config.toml
d_mlp = 1024
vocab_size = 820
norm_eps = 1e-05
qk_norm = true
bias = "none"
init_std_down = 0.0
weight_decay = 0.037
decay_shape = "linear"
seq_len = 128
doc_mask = true
Each number is 50 + 10 x the weight over its row's rms, rounded and kept within 0 to 99. Layers, rows and columns count from 0. The size before them is the row's rms in percent of the matrix's.

# up: layer 14 MLP up, 1024x256, rms 0.234, rows 603-655, columns 0-63
# down: layer 14 MLP down (transposed), 1024x256, rms 0.24, rows 603-654, columns 0-63
up603 101:51 38 53 42 53 52 61 54 45 42 37 71 49 58 51 57 57 50 64 61 57 48 36 53 54 41 47 50 42 63 51 54 28 67 58 54 44 53 68 52 58 60 47 52 61 70 46 51 39 39 51 46 62 51 45 54 53 57 51 57 47 46 62 44
down603 103:44 37 40 41 58 55 53 58 41 35 57 77 52 44 65 41 43 47 61 47 51 56 48 39 37 48 58 59 55 55 46 74 58 64 55 34 68 69 30 39 51 46 35 36 61 37 36 33 43 62 45 52 53 42 42 30 47 65 69 36 69 68 59 51
up604 107:27 61 39 72 65 59 49 54 35 45 55 53 56 65 70 55 53 60 55 62 40 37 51 62 46 60 42 39 35 40 36 55 36 34 61 53 75 51 57 49 38 55 37 58 39 50 55 56 44 55 58 46 47 35 50 40 45 25 50 43 60 44 23 40
down604 107:41 51 39 50 66 47 42 67 29 56 52 44 60 60 61 50 48 52 47 50 44 72 61 45 66 57 39 23 40 20 64 48 44 32 62 52 45 42 45 64 47 48 58 50 58 41 47 64 68 47 56 52 49 41 42 43 63 56 52 52 58 75 53 36
up605 102:39 45 43 41 27 67 46 48 56 55 38 75 47 49 45 66 50 65 56 42 54 56 53 59 54 44 35 51 49 43 59 50 47 48 43 55 46 58 60 37 42 61 55 55 46 36 63 63 51 68 20 54 46 42 55 36 63 62 47 50 41 32 39 64
down605 105:50 49 44 48 55 43 36 55 49 52 55 47 57 43 52 48 44 51 53 45 52 52 53 49 36 65 27 47 41 49 51 66 45 42 42 41 29 57 56 63 72 53 45 45 75 31 56 51 40 56 45 52 45 55 54 48 54 37 35 37 40 48 58 59
up606 107:43 38 48 66 39 45 50 50 53 62 40 43 50 34 53 57 48 49 30 50 60 48 35 47 46 73 50 23 45 38 49 58 39 36 47 36 69 44 56 61 46 33 45 54 48 60 60 36 49 45 47 49 52 40 60 43 58 44 38 50 57 59 45 40
down606 097:57 53 45 41 48 39 54 63 47 54 50 49 51 47 53 31 49 42 54 49 73 42 66 67 49 41 55 72 60 45 55 48 60 45 41 60 53 58 71 56 54 42 61 38 48 53 52 47 38 39 39 45 41 55 53 50 61 59 46 40 36 46 53 52
up607 094:33 45 26 64 53 69 48 54 49 42 44 54 53 51 56 56 50 48 65 53 44 44 44 61 58 72 40 58 44 54 41 45 34 52 48 52 44 59 55 48 56 46 31 49 50 44 48 55 47 63 60 74 47 57 48 57 35 64 44 60 57 43 53 38
down607 093:47 53 49 50 63 51 49 62 40 63 53 51 51 52 31 73 58 59 53 67 52 51 34 52 48 53 52 57 67 51 45 46 57 26 55 58 61 40 55 39 53 42 50 51 61 41 50 63 49 47 51 60 52 51 43 60 53 38 53 56 43 49 46 25
up608 095:39 48 55 56 54 39 59 56 58 42 38 45 46 25 49 48 51 47 46 33 63 41 59 46 59 59 59 45 47 73 44 55 46 52 55 51 59 53 47 51 53 51 63 39 48 35 54 55 59 59 54 49 45 55 51 57 56 47 55 55 45 46 54 46
down608 100:52 33 56 54 44 26 35 51 43 58 29 41 52 57 57 52 44 36 51 66 56 45 54 30 44 54 35 48 47 44 35 58 46 61 66 40 42 54 60 32 53 61 47 63 55 50 33 72 35 50 57 39 68 58 57 43 68 57 57 42 60 62 22 61
up609 094:50 57 43 37 67 59 53 30 38 49 55 23 38 38 41 60 57 58 56 53 45 70 51 64 44 50 51 61 51 55 51 54 48 68 60 48 56 59 47 50 59 56 48 61 39 53 39 48 60 34 42 39 43 58 53 61 34 61 48 50 55 49 37 50
down609 095:56 34 57 51 55 32 46 28 52 54 53 52 52 28 43 63 35 56 36 46 62 58 43 52 62 44 50 60 44 46 41 50 52 62 42 38 40 42 46 43 51 47 58 50 53 42 62 39 79 36 47 65 62 59 51 62 45 19 46 63 36 42 46 58
up610 115:32 51 31 41 52 62 39 34 52 60 53 34 38 66 53 41 55 50 61 44 54 48 50 46 58 42 61 55 48 48 49 64 24 58 57 38 52 54 69 45 31 44 55 44 63 50 48 69 42 68 42 54 46 60 44 50 51 39 47 51 42 57 31 66
down610 109:61 44 42 67 44 63 61 71 49 50 54 47 46 48 54 46 69 42 53 51 51 52 55 60 60 63 55 43 58 71 46 51 37 55 64 55 31 60 52 20 62 55 59 48 65 30 22 58 47 61 45 49 55 49 54 50 43 47 46 57 38 49 32 37
up611 103:49 61 69 61 50 54 62 52 32 68 51 55 60 39 49 63 65 43 33 50 65 62 39 42 62 31 44 52 69 51 49 49 60 48 49 60 41 48 47 40 38 62 38 62 44 53 56 58 66 54 47 50 48 42 32 58 53 50 50 48 32 49 63 37
down611 102:41 33 45 64 40 64 30 43 55 50 37 63 55 58 54 52 54 46 60 61 39 65 43 53 50 58 54 47 54 43 55 51 63 60 55 54 56 38 30 47 42 54 62 64 37 30 47 36 55 48 48 72 30 43 46 65 64 41 56 41 82 56 59 55
up612 101:48 48 42 49 56 50 54 46 65 60 40 30 42 41 56 68 44 68 36 45 55 70 51 73 33 53 38 36 46 58 44 34 47 60 46 51 40 54 41 48 49 64 31 47 51 52 60 29 46 41 62 49 55 51 62 54 53 52 56 26 49 53 47 65
down612 092:56 46 51 57 50 56 45 46 57 45 34 52 51 54 49 70 67 56 52 43 73 63 52 44 62 57 66 50 65 50 64 69 59 55 40 47 33 47 55 52 55 65 17 71 57 51 46 70 46 69 48 52 57 46 49 72 41 44 45 67 51 42 75 68
up613 108:46 39 50 69 49 37 59 35 42 34 56 40 51 55 36 44 51 50 54 46 64 51 67 58 32 42 47 40 49 53 46 50 64 45 40 49 58 51 35 41 33 49 50 41 50 47 53 47 69 53 56 64 44 58 55 54 71 56 53 62 32 57 59 52
down613 100:38 46 46 32 54 39 30 45 50 46 57 65 56 42 44 48 31 51 53 65 51 54 41 58 76 45 36 40 35 58 46 43 43 47 39 73 56 62 64 60 49 53 47 41 59 61 27 42 43 46 55 54 58 47 30 55 37 50 70 43 62 42 38 50
up614 104:34 54 55 57 50 35 45 57 55 54 61 38 55 41 56 38 32 49 48 54 47 47 63 50 52 49 57 31 50 64 50 38 55 52 57 48 59 35 54 60 41 60 48 46 49 41 61 66 47 33 70 66 43 47 46 38 80 51 46 55 54 54 53 64
down614 097:53 55 48 46 50 56 50 52 45 47 48 48 58 53 58 63 51 40 54 65 47 57 29 63 57 39 58 57 36 39 44 61 40 75 44 57 43 43 66 23 52 57 44 34 43 36 49 51 40 58 52 40 62 45 75 48 46 56 56 59 57 54 49 55
up615 102:57 60 48 58 34 48 64 48 68 53 51 43 50 41 43 59 50 53 35 52 70 42 39 55 41 51 33 50 39 48 52 53 27 48 53 57 31 30 62 25 32 32 46 46 36 52 53 46 37 45 49 36 61 46 33 42 60 57 32 43 55 64 53 48
down615 098:43 44 66 45 49 67 66 47 62 59 61 51 58 65 56 61 36 42 63 32 62 37 51 48 46 46 57 42 56 53 37 57 54 62 50 50 68 41 49 45 47 34 50 54 56 44 53 39 64 54 63 22 57 55 50 49 43 48 55 70 51 45 45 48
up616 114:39 68 44 62 63 53 30 49 59 47 41 53 45 53 51 61 56 50 39 55 66 54 31 50 56 56 48 48 33 49 49 62 53 28 34 52 50 77 44 45 57 43 68 54 52 38 51 42 53 29 56 39 61 36 30 37 34 55 72 53 61 48 56 49
down616 107:41 44 54 67 38 46 57 41 34 48 73 65 51 52 50 54 54 45 48 58 42 40 49 50 50 42 42 54 59 15 44 42 42 49 46 44 54 43 44 45 51 55 42 69 48 63 44 77 48 51 41 50 55 55 46 46 48 51 49 42 52 53 39 55
up617 083:53 40 65 47 54 46 66 47 64 51 64 48 48 34 40 35 28 49 39 45 51 45 27 49 30 53 55 52 56 41 65 70 73 56 66 52 48 63 45 53 41 34 52 49 56 56 59 36 49 60 51 32 45 43 48 54 64 32 42 57 56 44 60 56
down617 092:34 50 50 48 54 50 47 49 61 51 49 23 40 38 37 37 28 40 60 58 64 61 34 48 48 73 41 28 46 60 60 54 63 46 65 44 37 65 47 61 45 47 49 50 47 58 59 70 41 57 57 50 47 51 52 55 55 46 60 31 48 65 60 47
up618 093:56 58 45 48 50 53 58 21 64 60 53 43 71 43 33 46 48 53 41 40 44 25 36 55 64 45 55 48 72 39 58 50 57 50 59 47 46 53 62 55 39 52 47 56 47 42 62 41 44 54 49 53 62 52 30 57 66 50 60 25 65 43 38 30
down618 098:37 51 47 48 64 40 52 31 49 65 50 53 41 75 44 50 39 72 46 43 36 56 68 56 52 54 53 27 41 45 62 58 39 38 48 51 44 52 46 47 64 65 55 42 58 67 62 36 38 50 60 27 60 50 51 26 49 52 54 53 33 43 59 54
up619 100:50 54 43 52 58 43 63 62 27 48 50 46 49 49 43 48 34 58 52 51 44 51 50 57 48 61 47 35 50 51 40 42 64 50 39 46 66 43 39 49 54 57 59 59 42 62 60 40 54 61 49 48 33 29 78 36 41 51 47 63 31 49 48 46
down619 098:30 26 34 61 51 44 51 32 41 62 64 66 48 44 50 27 34 39 47 56 57 42 56 59 55 48 44 46 42 48 67 33 49 51 36 53 33 57 31 43 29 64 53 26 30 45 48 45 48 50 51 43 35 43 57 60 36 33 34 51 47 39 53 41
up620 099:61 73 56 46 27 49 58 69 61 40 51 36 53 48 49 64 42 35 52 48 70 58 49 41 44 39 56 64 46 50 59 33 56 50 32 45 47 55 49 56 46 58 46 55 52 45 52 49 68 60 66 43 49 46 37 51 58 51 67 50 47 57 48 47
down620 101:27 51 65 45 53 33 47 29 54 60 59 47 47 41 50 64 57 30 51 29 45 54 50 55 36 66 61 78 50 51 61 58 46 58 52 56 48 54 34 53 65 52 39 42 59 44 49 47 54 54 53 33 45 44 70 33 54 40 45 77 47 41 31 49
up621 099:34 49 40 58 40 54 64 41 48 47 47 54 52 21 45 64 72 40 33 47 60 57 43 51 50 49 53 33 57 51 62 47 58 70 49 56 41 32 42 44 47 48 53 59 42 52 35 48 23 60 51 61 53 65 35 57 53 43 43 61 46 63 49 54
down621 095:38 25 57 57 51 58 56 40 42 41 48 55 36 63 31 37 46 53 37 56 59 44 44 58 47 65 46 64 43 43 49 57 45 57 51 62 57 51 36 42 63 50 52 67 50 72 46 73 52 54 48 56 46 52 42 51 41 50 53 58 47 61 55 47
up622 100:72 67 34 41 60 35 41 59 39 52 50 43 53 26 54 43 46 56 53 51 74 56 33 54 65 43 41 59 52 60 45 50 45 59 58 45 53 44 43 46 57 22 50 64 52 64 51 44 40 38 39 47 53 51 54 45 41 48 56 48 49 59 46 45
down622 104:52 54 59 53 56 57 39 40 49 57 49 51 45 70 41 58 44 47 61 39 55 45 58 61 53 55 59 25 62 37 53 67 59 62 44 42 50 60 61 54 30 61 49 30 34 22 58 36 77 67 51 66 49 48 57 38 63 49 39 47 61 54 31 45
up623 090:57 54 41 49 61 69 58 50 60 57 50 26 47 42 41 42 36 55 49 36 45 54 57 62 53 34 53 49 64 38 52 32 57 62 54 46 36 64 49 36 51 57 73 38 37 40 34 54 46 42 49 49 42 41 53 57 55 65 53 68 56 61 66 30
down623 099:57 63 57 58 40 60 46 54 48 34 53 42 39 49 45 26 42 28 50 31 62 59 63 44 64 58 53 36 34 56 52 44 22 30 59 73 32 55 64 43 37 63 48 40 34 46 45 48 56 47 48 48 39 41 51 42 63 60 62 57 34 59 74 47
up624 100:45 43 62 33 62 41 46 47 51 33 41 51 26 54 46 47 45 38 45 63 55 46 37 58 37 53 36 61 35 48 51 28 50 35 56 43 43 38 56 57 42 64 51 44 44 57 45 50 41 51 33 51 65 56 49 63 53 47 48 52 63 36 43 57
down624 105:42 53 48 37 51 54 63 52 55 48 61 64 72 54 52 53 48 53 80 50 45 58 61 52 60 27 35 48 43 58 46 58 46 53 61 44 43 52 46 54 33 53 34 37 52 50 56 46 53 48 67 29 42 53 56 44 52 45 39 53 46 44 49 51
up625 102:61 46 47 33 38 50 54 56 34 55 48 70 67 67 41 42 40 58 59 38 57 54 61 46 43 55 45 59 59 43 52 53 56 53 63 57 60 61 46 65 60 58 64 62 52 48 41 60 56 37 47 58 53 51 66 61 42 71 58 58 52 51 73 64
down625 104:57 43 47 49 53 57 61 55 62 50 32 60 57 52 45 63 48 58 66 42 62 47 65 35 58 59 55 55 39 47 57 54 49 70 50 45 44 62 57 46 56 58 48 53 41 43 48 57 51 51 57 47 43 69 59 57 43 42 59 35 51 51 42 42
up626 099:30 37 54 32 33 42 56 58 47 51 41 72 56 40 53 50 43 55 34 52 58 42 31 43 46 50 46 54 26 48 41 42 42 44 62 50 33 41 42 58 55 41 54 71 35 51 60 65 65 74 56 58 35 38 56 60 52 47 61 52 47 51 63 74
down626 102:66 56 50 62 35 52 53 37 50 42 57 47 49 49 51 48 39 59 46 56 55 73 73 39 30 36 43 55 46 54 49 68 60 39 46 55 31 37 49 48 65 60 50 31 52 58 60 28 58 51 53 48 63 48 34 30 71 54 58 46 66 45 57 55
up627 091:61 48 51 46 46 43 37 52 57 59 48 40 54 78 57 48 63 43 66 55 38 55 46 53 52 40 51 43 64 43 48 51 57 36 61 58 23 51 48 64 54 70 64 17 50 41 53 68 44 59 30 48 51 60 57 46 36 55 60 46 45 57 50 48
down627 097:58 57 45 50 43 53 48 33 57 54 33 57 57 42 45 71 50 54 41 41 42 61 48 48 67 37 58 34 47 54 66 53 48 41 60 61 52 36 50 39 45 52 47 58 48 69 45 51 46 61 47 57 55 50 53 36 54 40 61 44 47 52 43 67
up628 099:50 61 32 37 48 60 45 45 72 54 38 59 70 62 43 59 58 45 55 42 54 42 57 47 65 53 43 36 63 43 62 54 53 58 63 52 48 45 45 51 43 52 61 50 47 42 38 57 33 53 62 45 53 36 52 51 48 59 52 57 59 52 64 52
down628 102:40 49 49 69 51 38 55 29 54 54 61 59 50 36 42 33 44 53 45 51 48 62 41 42 55 45 63 51 72 50 48 67 63 51 58 59 33 21 59 52 33 45 42 24 57 49 54 60 46 49 56 53 41 44 53 42 53 42 61 54 49 46 45 37
up629 092:38 55 76 44 49 30 66 49 52 35 58 42 37 36 43 49 41 62 34 46 47 44 39 44 47 56 39 46 45 56 50 42 55 53 62 50 57 46 43 59 50 45 53 53 59 47 51 47 59 46 56 52 50 51 63 54 65 48 44 63 73 50 52 63
down629 093:52 62 40 36 51 55 42 51 48 44 52 46 32 52 50 56 54 39 60 38 27 49 68 51 48 75 54 49 40 57 56 63 29 43 30 53 54 58 57 68 57 52 44 58 61 62 53 29 42 32 70 56 51 54 60 61 44 44 60 49 41 56 50 41
up630 092:50 41 38 57 53 46 65 38 50 56 48 35 64 46 51 35 59 58 42 56 52 51 44 40 45 46 29 44 56 49 39 55 50 54 39 38 48 64 58 50 70 59 35 54 43 68 67 60 41 41 52 33 49 54 32 55 45 42 57 46 45 54 60 39
down630 087:53 63 63 81 56 42 52 46 61 42 40 53 47 45 34 52 63 40 58 52 49 47 38 51 38 37 40 62 45 40 61 62 49 48 50 59 59 40 57 25 42 70 36 50 45 55 29 51 52 52 40 45 65 57 63 54 45 55 56 41 43 51 45 40
up631 103:62 53 53 60 49 47 68 44 54 52 55 74 49 47 53 68 55 60 44 57 49 40 48 37 61 55 48 50 39 68 58 44 49 52 27 38 46 43 51 47 68 40 50 61 50 52 51 55 56 62 50 24 42 59 49 60 55 58 59 49 45 56 43 53
down631 100:40 58 48 43 30 47 30 50 62 50 45 47 58 50 55 57 52 55 57 38 35 50 41 30 46 64 41 29 23 42 63 62 53 43 47 54 48 50 45 53 55 50 37 58 56 50 54 54 52 41 58 64 46 50 64 57 28 53 41 42 53 48 44 40
up632 110:65 52 78 54 52 49 30 52 48 61 57 35 51 52 51 52 57 50 42 52 58 53 36 52 51 61 63 48 74 42 39 48 58 55 36 32 43 39 48 66 57 52 46 56 35 52 53 54 64 52 47 42 64 43 34 53 47 55 57 38 45 48 35 53
down632 102:52 53 53 44 46 54 62 66 34 27 28 56 61 55 52 50 45 54 62 59 44 60 46 43 49 42 38 49 62 61 52 56 60 21 49 71 44 36 49 47 52 39 43 57 61 48 59 53 58 23 29 45 48 48 46 50 43 50 56 47 69 71 72 58
up633 109:64 51 55 34 44 70 63 60 35 47 39 42 64 64 60 51 56 71 50 48 53 63 44 45 52 31 55 49 56 59 51 59 36 68 67 53 45 47 52 46 60 48 55 60 54 47 49 57 41 49 52 55 58 51 49 55 59 58 46 38 58 61 46 52
down633 108:65 55 66 57 41 43 57 45 41 54 36 36 44 48 53 31 30 63 40 33 57 43 62 42 56 62 43 44 42 67 79 64 69 55 49 48 41 43 45 47 33 63 56 53 41 46 44 63 49 42 26 48 67 51 72 49 53 48 46 43 54 54 26 56
up634 098:33 36 40 51 63 60 43 56 61 40 35 61 65 46 70 63 61 60 60 52 63 38 58 31 59 44 49 41 68 41 46 58 35 67 36 48 63 21 51 61 44 61 47 55 47 42 42 44 31 67 49 53 43 48 37 46 49 49 57 55 48 46 52 50
down634 094:51 35 58 65 44 51 52 60 53 76 49 66 55 67 40 55 70 58 32 42 43 35 48 44 48 65 71 51 28 45 70 50 74 69 54 52 46 49 46 29 61 52 49 46 63 42 52 43 61 41 39 55 74 43 53 38 53 49 51 37 50 39 68 57
up635 097:67 44 49 54 55 68 38 37 41 44 32 35 49 50 51 47 50 63 50 38 48 39 56 50 50 62 57 43 51 30 81 70 63 44 51 57 41 48 24 30 54 32 42 58 62 53 45 53 37 52 59 62 52 47 36 41 44 54 45 41 39 32 61 40
down635 095:53 49 55 44 42 34 62 41 49 49 67 61 51 55 47 46 64 38 47 48 48 59 36 56 38 49 56 33 45 70 30 36 50 25 69 43 58 38 48 45 69 69 70 54 49 40 55 57 56 33 54 51 55 64 51 52 43 55 65 58 54 54 31 59
up636 103:45 53 47 45 45 56 37 36 16 52 66 59 46 39 40 44 48 36 41 51 50 43 30 51 43 48 56 41 70 56 58 38 51 54 43 38 53 34 53 43 29 53 64 54 48 41 60 52 59 47 49 37 47 55 58 46 63 65 54 45 27 47 75 28
down636 101:53 51 55 36 42 40 36 32 46 52 38 49 30 43 64 48 49 61 58 59 47 44 52 46 61 55 46 44 41 36 51 41 60 59 42 49 49 53 43 33 52 44 46 49 57 40 50 68 54 48 49 49 43 54 49 43 56 47 55 72 56 64 47 48
up637 103:59 63 48 37 54 44 38 42 62 40 55 56 59 62 57 42 50 44 35 44 54 55 58 54 41 46 54 70 27 54 61 49 42 42 56 69 59 49 58 51 46 45 61 46 51 42 61 53 46 48 44 56 56 42 53 63 37 49 46 60 64 47 40 48
down637 094:48 60 59 50 56 23 45 44 41 71 51 41 50 43 54 36 50 59 50 47 51 49 58 29 51 46 61 36 81 43 51 56 54 73 42 51 38 49 49 56 52 37 43 41 56 56 50 39 56 38 48 55 47 40 36 46 63 40 56 58 46 54 44 73
up638 104:50 67 60 49 50 50 73 49 61 48 22 33 48 40 50 67 43 50 52 54 48 41 37 59 46 39 40 58 47 45 41 40 53 57 36 53 51 25 52 41 47 61 52 60 41 50 44 64 48 57 47 55 65 53 43 47 69 56 43 59 45 36 49 37
down638 097:51 57 37 70 29 59 46 58 57 57 75 65 49 44 37 47 34 51 48 54 60 41 60 33 35 40 53 47 48 55 29 46 66 39 59 44 34 57 43 64 44 57 49 38 51 63 61 55 49 41 50 68 37 38 46 51 44 46 52 49 70 44 53 53
up639 094:30 59 59 64 36 39 52 30 28 44 43 63 50 40 65 32 44 53 53 48 41 58 48 52 45 53 58 42 45 44 51 41 50 62 64 43 49 57 51 49 40 42 46 53 39 68 60 70 60 65 49 70 38 58 57 44 49 48 50 56 49 52 53 44
down639 097:43 53 37 43 57 61 41 53 45 50 50 38 42 58 52 50 74 36 39 65 40 53 61 59 43 41 54 58 58 62 52 34 61 57 44 66 54 51 58 24 52 57 55 37 54 75 46 58 50 36 51 35 36 52 51 58 53 45 30 53 39 59 27 51
up640 098:48 53 54 36 62 57 48 63 49 49 63 61 47 46 54 57 54 53 44 45 40 66 31 37 48 48 36 69 44 42 57 64 64 48 47 42 63 50 44 66 60 45 57 52 67 66 30 46 45 45 54 50 45 47 41 37 52 51 41 62 50 40 62 56
down640 104:47 54 53 53 51 58 54 52 65 45 41 48 36 35 59 41 66 36 70 31 47 53 56 29 65 60 45 50 39 51 53 48 44 53 28 26 61 46 62 31 34 55 50 57 61 49 41 59 40 40 52 47 38 35 45 37 42 61 40 55 58 34 41 47
up641 098:48 41 45 49 33 52 71 46 70 43 45 60 49 28 65 58 43 41 45 34 52 61 40 25 44 54 52 55 54 35 60 59 57 48 61 48 70 31 56 62 50 43 33 45 53 22 49 59 42 50 39 52 55 40 65 38 49 52 51 51 57 54 37 48
down641 094:45 60 39 49 67 41 55 34 55 49 46 58 65 44 31 60 38 44 56 47 60 40 47 61 33 34 47 56 48 45 61 61 59 45 59 45 50 62 51 35 50 54 51 55 36 60 55 59 56 43 44 41 59 51 38 44 26 51 58 32 52 34 45 31
up642 102:38 46 57 23 62 45 44 64 41 69 54 62 51 41 60 47 39 53 56 51 48 63 38 48 51 46 54 69 37 57 47 35 55 51 59 49 50 40 58 45 48 45 33 46 45 39 48 35 45 55 47 39 54 77 56 38 58 41 52 45 57 41 74 53
down642 103:53 40 49 49 59 46 49 46 46 65 47 75 43 42 29 57 47 39 48 39 34 54 38 48 43 47 60 53 56 39 49 43 40 48 54 53 63 57 52 54 48 53 64 66 61 64 53 63 52 35 45 61 77 52 42 57 40 54 52 40 73 48 53 62
up643 104:60 68 39 51 64 48 53 44 51 28 49 48 69 54 48 63 43 43 52 59 53 46 50 35 46 44 55 44 53 44 49 46 58 59 66 54 36 50 66 46 62 42 48 38 53 48 35 48 53 51 39 62 54 52 53 54 37 69 54 52 70 29 62 52
down643 102:47 46 50 44 52 53 50 60 39 40 44 60 37 53 47 39 50 63 63 62 65 51 37 51 30 35 49 57 39 69 54 53 45 50 38 50 64 55 52 41 56 52 59 38 56 47 37 50 41 80 55 64 51 64 43 50 59 47 59 49 48 63 53 49
up644 100:53 43 46 54 33 59 38 71 57 57 53 42 49 61 50 49 48 51 38 37 49 45 45 33 47 39 68 51 38 45 48 47 51 36 63 50 54 37 49 33 51 39 76 67 52 36 67 41 35 48 57 55 48 40 43 35 56 50 47 38 48 50 46 54
down644 099:58 69 59 53 48 41 52 45 39 39 33 57 53 60 51 45 31 63 39 49 46 46 57 40 53 39 46 41 47 36 58 51 54 55 45 55 38 39 65 41 40 35 38 52 52 51 61 42 67 60 39 63 45 63 49 52 52 56 32 48 47 44 35 60
up645 107:48 70 46 65 42 66 25 49 55 48 37 56 71 60 75 54 46 59 60 58 47 47 52 47 53 35 61 34 33 45 63 66 46 41 68 57 64 44 46 54 47 45 51 37 39 43 48 45 52 66 60 57 54 48 49 52 51 63 42 50 43 42 61 37
down645 107:63 51 38 55 67 41 52 55 52 55 41 59 41 44 44 53 63 62 39 46 65 53 36 51 40 45 53 50 41 55 49 63 53 43 53 43 45 31 47 35 61 34 63 68 50 52 48 41 72 42 45 34 45 73 42 37 26 49 56 51 54 58 52 42
up646 102:42 47 46 43 51 33 46 51 54 80 38 52 63 39 42 59 56 60 49 41 52 40 54 53 47 60 71 45 60 47 40 53 54 33 36 45 58 50 49 61 45 57 61 54 61 63 52 60 29 46 57 43 51 57 57 49 57 45 51 55 53 35 50 63
down646 095:72 36 53 44 43 63 52 48 49 54 59 44 56 33 53 53 43 54 60 39 33 41 52 45 72 57 55 57 58 46 53 48 44 40 66 62 58 42 45 55 51 35 38 47 52 52 45 49 54 60 57 58 71 47 48 36 58 63 43 63 56 48 48 38
up647 102:63 47 46 61 51 49 52 44 59 55 59 49 50 47 44 35 53 59 39 39 69 44 42 37 51 30 41 48 55 60 77 49 50 66 48 33 55 44 74 66 60 60 51 55 42 44 59 74 72 61 41 62 49 50 46 65 45 58 54 55 51 42 54 40
down647 100:59 44 39 31 41 47 44 42 27 37 60 44 61 58 63 42 46 40 57 48 34 42 60 42 56 53 53 21 52 64 36 31 52 46 54 60 44 56 63 47 53 34 48 69 50 52 58 59 44 60 37 52 64 45 43 66 40 39 50 46 35 50 45 65
up648 082:55 60 50 47 51 53 47 52 54 48 39 64 41 48 45 44 47 54 41 50 43 41 63 56 52 56 29 43 58 42 58 64 36 70 46 30 36 38 54 52 54 50 42 51 33 22 34 59 34 65 53 41 47 54 47 53 42 32 48 61 46 47 52 49
down648 088:66 43 48 55 63 54 51 66 47 49 50 52 43 36 60 30 54 56 38 60 50 42 54 40 55 52 56 46 49 59 51 56 57 53 52 58 45 45 42 57 52 39 50 55 45 59 47 33 51 66 61 60 52 71 56 33 50 52 51 50 40 58 63 45
up649 100:53 40 56 52 34 49 58 68 64 49 72 46 54 39 56 52 60 34 59 37 38 44 40 50 61 37 28 48 36 69 58 45 43 55 59 35 60 38 53 62 59 52 54 48 54 56 60 53 51 46 65 39 54 64 36 44 62 32 57 50 49 42 44 63
down649 095:36 61 61 35 52 34 50 40 67 48 34 67 55 55 49 54 40 60 57 42 53 49 56 62 52 54 60 62 58 61 37 45 38 62 39 50 44 45 50 59 58 55 32 36 42 56 42 41 44 53 53 43 40 56 58 59 57 60 26 28 39 47 64 40
up650 104:37 54 38 40 33 64 26 43 61 56 42 50 54 49 36 50 57 38 58 63 75 41 45 41 43 53 44 49 20 53 59 58 58 48 63 34 46 42 52 44 48 52 43 67 42 61 61 44 47 56 37 46 50 38 56 39 37 57 37 47 44 45 39 50
down650 108:30 48 58 34 49 57 37 46 53 58 38 61 38 53 47 42 57 46 56 61 47 43 41 56 22 44 45 57 61 44 34 39 38 49 46 45 34 39 78 44 34 37 62 33 47 62 33 34 41 55 53 53 58 61 41 44 49 70 66 42 56 53 45 41
up651 101:48 51 44 44 57 52 40 69 67 37 44 49 49 38 67 51 44 28 46 58 60 43 49 43 30 54 51 53 58 40 48 57 58 56 43 46 40 45 43 56 65 45 58 43 39 61 57 49 50 61 45 50 48 61 54 54 63 41 52 42 38 51 65 68
down651 096:47 35 48 39 54 42 59 45 52 59 50 65 53 47 37 50 47 47 44 57 18 52 43 47 48 60 53 55 52 67 43 46 54 43 47 60 42 55 64 53 37 48 49 24 52 49 45 59 40 48 36 52 32 54 21 57 65 57 53 46 51 57 43 67
up652 103:63 70 37 48 57 43 54 39 48 71 39 41 61 63 59 43 59 43 53 50 69 40 60 36 45 38 48 47 30 39 67 46 49 60 48 46 39 50 54 46 45 40 60 60 40 48 45 53 56 41 49 43 24 56 47 44 51 53 47 52 46 48 29 45
down652 103:32 42 48 52 37 48 41 40 38 64 53 45 61 60 49 53 49 74 53 58 52 55 34 52 56 57 34 56 53 62 37 50 38 62 51 44 49 32 38 44 25 58 42 61 63 41 31 37 37 46 45 42 50 39 63 43 53 49 49 58 47 28 56 48
up653 107:46 49 39 24 38 65 64 49 62 50 35 48 39 50 62 58 52 52 35 51 72 47 54 49 43 54 63 45 34 46 60 44 39 68 51 55 25 48 50 64 54 49 36 61 49 40 55 45 49 42 56 39 57 41 45 49 43 37 76 62 45 43 41 51
down653 108:45 42 43 50 50 44 40 38 55 31 35 40 50 55 36 60 50 53 48 52 58 48 36 57 48 57 51 45 57 62 64 49 52 63 48 43 30 67 45 48 60 61 61 57 44 62 50 41 38 54 56 57 32 59 54 46 45 39 64 55 43 56 48 42
up654 094:38 62 53 46 55 57 51 42 55 44 46 36 77 55 49 52 72 56 58 55 48 62 44 51 60 52 43 67 44 40 50 50 57 43 42 48 49 54 27 35 45 50 52 61 33 72 68 48 55 38 36 39 46 49 50 48 43 76 51 47 34 47 47 66
down654 099:70 35 45 23 51 50 39 48 32 59 39 43 50 48 46 69 68 46 59 64 52 47 44 34 60 41 67 34 57 52 33 54 42 48 51 57 48 52 51 45 44 64 45 32 50 61 39 63 47 25 49 40 54 61 51 67 50 56 45 52 46 67 43 55
up655 097:57 58 58 57 47 37 24 58 56 30 59 45 45 50 72 54 60 33 50 43 56 49 55 44 38 59 79 48 58 65 28 52 43 44 50 50 59 41 58 33 48 46 59 47 58 49 67 52 68 48 47 46 56 52 53 45 50 47 56 46 46 50 42 48